{
  "norm_place": "pre",
  "tie_word_embeddings": "early",
  "init_std_qkv": 0.0407,
  "init_std_up": 0.0407,
  "weight_decay": 0.12,
  "warmup_steps": 224,
  "decay_fraction": 0.784
}
Each number is 200 + 20 x the weight over its row's rms, rounded and kept within 0 to 999. Layers, rows and columns count from 0. The size before them is the row's rms in percent of the matrix's.

# layer 2 attention query, 256x256, rms 0.0639, rows 127, columns 128-255
087,197,251,198,194,207,206,255,194,210,192,194,220,190,146,219,216,186,202,224,195,195,201,191,210,202,205,216,186,165,205,201,192,215,171,202,214,199,211,207,165,197,209,201,214,182,226,187,184,194,203,180,171,246,164,205,209,222,192,194,196,185,211,205,250,207,195,212,198,187,174,199,232,250,211,230,216,209,218,204,193,189,214,172,213,213,209,195,190,210,214,209,181,199,188,174,188,195,224,197,177,219,180,198,176,195,191,214,205,207,181,220,202,231,163,182,189,214,184,180,187,177,190,197,156,192,196,234,235
# layer 2 attention key, 256x256, rms 0.0635, rows 127, columns 128-255
088,181,255,208,201,202,187,187,176,203,171,201,191,236,200,189,199,176,242,184,199,230,198,187,186,208,209,211,203,161,217,164,203,170,202,196,160,232,192,190,209,198,187,193,177,229,190,174,177,192,181,194,222,174,167,195,196,227,211,209,227,161,226,202,194,171,198,191,208,197,194,190,204,162,234,149,181,220,201,181,186,237,232,180,197,205,189,243,231,182,194,234,203,193,204,216,223,170,207,210,232,210,202,177,184,216,202,193,193,203,215,204,192,182,205,212,222,237,191,182,193,194,197,196,207,218,196,212,180
# layer 2 attention value, 256x256, rms 0.0593, rows 96-100, columns 128-255
088,229,242,183,204,193,210,183,225,206,203,212,232,241,162,225,186,210,216,213,174,209,212,217,219,209,243,170,196,201,227,211,217,210,243,177,215,202,210,213,224,210,201,185,213,197,176,203,191,204,210,167,186,200,233,213,221,185,189,191,209,191,203,199,161,173,209,194,255,234,192,173,199,199,224,207,160,205,181,210,172,218,183,215,209,189,159,168,209,183,231,216,193,170,178,202,189,202,198,198,187,196,195,191,210,199,189,197,201,218,204,169,166,192,197,224,215,217,183,186,205,206,197,201,160,209,169,219,215
098,226,198,177,181,191,207,185,187,160,223,178,181,200,171,226,198,197,203,192,188,205,197,191,194,177,216,193,195,189,184,196,232,215,196,193,187,167,197,204,202,190,167,224,206,203,227,210,177,204,218,191,201,190,226,174,165,226,245,207,205,203,221,223,193,197,198,213,239,226,174,253,174,228,193,207,199,190,213,204,171,243,180,211,210,209,208,175,185,194,187,233,185,222,186,150,195,220,212,185,188,174,221,187,183,181,209,222,204,215,206,191,169,188,201,162,237,161,204,196,238,191,195,192,243,154,191,221,216
095,177,198,182,176,190,199,162,191,179,201,192,183,220,217,231,198,239,198,206,199,219,235,214,202,212,187,196,189,216,194,203,175,148,221,229,220,237,190,206,183,204,204,207,168,168,218,213,222,208,244,245,198,202,196,211,187,212,240,195,209,212,167,187,180,237,214,207,194,203,221,175,189,187,166,186,198,189,205,178,204,212,221,207,175,206,160,186,199,185,226,222,209,207,217,214,210,210,179,223,193,184,157,209,189,213,158,179,184,203,205,212,176,207,208,215,200,172,232,188,195,168,231,216,185,160,179,219,199
081,215,186,255,195,196,191,229,213,228,192,180,187,217,228,199,214,171,218,219,209,205,183,166,204,196,177,202,244,208,203,209,201,193,214,192,205,184,230,202,192,199,211,199,220,184,180,186,247,196,210,185,179,205,211,178,217,193,183,185,217,204,209,193,214,175,181,199,207,227,174,156,161,181,169,185,200,221,196,227,179,182,258,203,181,190,206,187,206,217,196,162,203,202,214,165,193,212,197,189,237,211,226,197,172,216,213,171,216,181,204,190,193,199,168,200,201,191,185,194,174,207,186,234,182,210,184,169,224
088,216,203,218,205,211,189,204,172,251,202,169,175,231,168,182,196,220,195,200,235,200,160,200,181,207,195,213,223,177,184,190,220,216,153,178,190,199,244,192,212,198,158,218,195,163,214,205,207,209,194,213,190,188,210,217,221,208,182,245,184,215,165,190,209,177,209,185,208,215,204,200,203,195,194,205,177,236,188,197,174,200,227,213,227,212,192,224,190,175,167,207,208,208,220,223,175,220,216,160,213,160,235,185,171,210,229,188,185,191,167,179,192,189,196,205,187,213,189,212,167,197,213,222,194,212,248,236,194
# layer 2 attention output (transposed), 256x256, rms 0.0588, rows 96-99, columns 128-255
097,190,173,214,243,209,189,216,189,182,225,186,177,223,188,195,224,197,194,194,202,197,197,233,205,208,202,173,200,185,190,195,182,227,221,232,198,168,188,217,200,197,199,186,157,179,150,217,180,189,225,202,199,182,194,205,200,262,240,207,191,220,203,213,199,218,214,158,220,242,203,184,222,228,225,212,200,216,162,247,173,220,199,208,201,187,202,212,163,184,181,245,229,196,198,228,202,169,175,180,196,205,182,193,184,188,183,177,225,189,171,189,191,188,163,186,220,221,196,195,205,157,216,202,184,177,215,201,243
101,200,203,193,210,201,199,226,215,200,235,178,199,229,202,204,231,201,215,230,219,200,160,202,181,208,200,195,202,205,188,176,257,235,189,236,215,189,193,211,204,172,198,193,199,198,185,169,176,198,238,190,234,226,216,226,206,198,246,179,186,200,200,212,250,208,204,201,191,225,220,175,209,232,194,195,182,219,206,201,154,179,221,208,197,182,184,228,217,171,207,196,201,216,207,198,164,197,138,182,190,191,179,209,203,204,211,191,211,199,143,198,185,191,201,208,197,225,191,186,197,193,229,216,149,215,213,195,208
090,191,217,213,250,200,193,207,218,179,195,223,236,218,206,198,233,213,190,196,215,191,193,203,217,171,162,222,195,159,237,202,200,194,205,208,204,168,199,196,205,147,178,188,170,198,203,208,211,217,196,215,190,204,193,226,214,192,189,174,173,204,218,204,203,186,227,191,193,225,184,178,185,198,200,174,170,217,233,239,191,193,184,198,190,223,195,172,162,207,223,197,233,174,181,203,210,199,211,204,169,195,204,215,209,177,206,192,205,181,248,194,215,205,220,195,161,204,199,174,206,196,150,183,202,194,208,187,182
093,195,187,192,236,200,209,176,184,188,202,218,193,189,194,209,213,208,192,206,165,195,181,187,198,197,189,217,205,193,222,207,167,182,239,201,165,201,207,205,193,195,192,245,205,188,171,193,254,206,217,197,191,199,202,191,177,237,207,237,195,213,215,187,215,197,200,157,232,201,192,191,203,205,223,163,230,183,213,198,170,186,225,186,228,197,207,185,226,221,195,197,194,225,199,181,190,205,218,183,161,164,189,192,202,189,188,211,179,211,189,162,195,229,211,212,215,204,229,211,170,195,206,212,199,183,175,210,197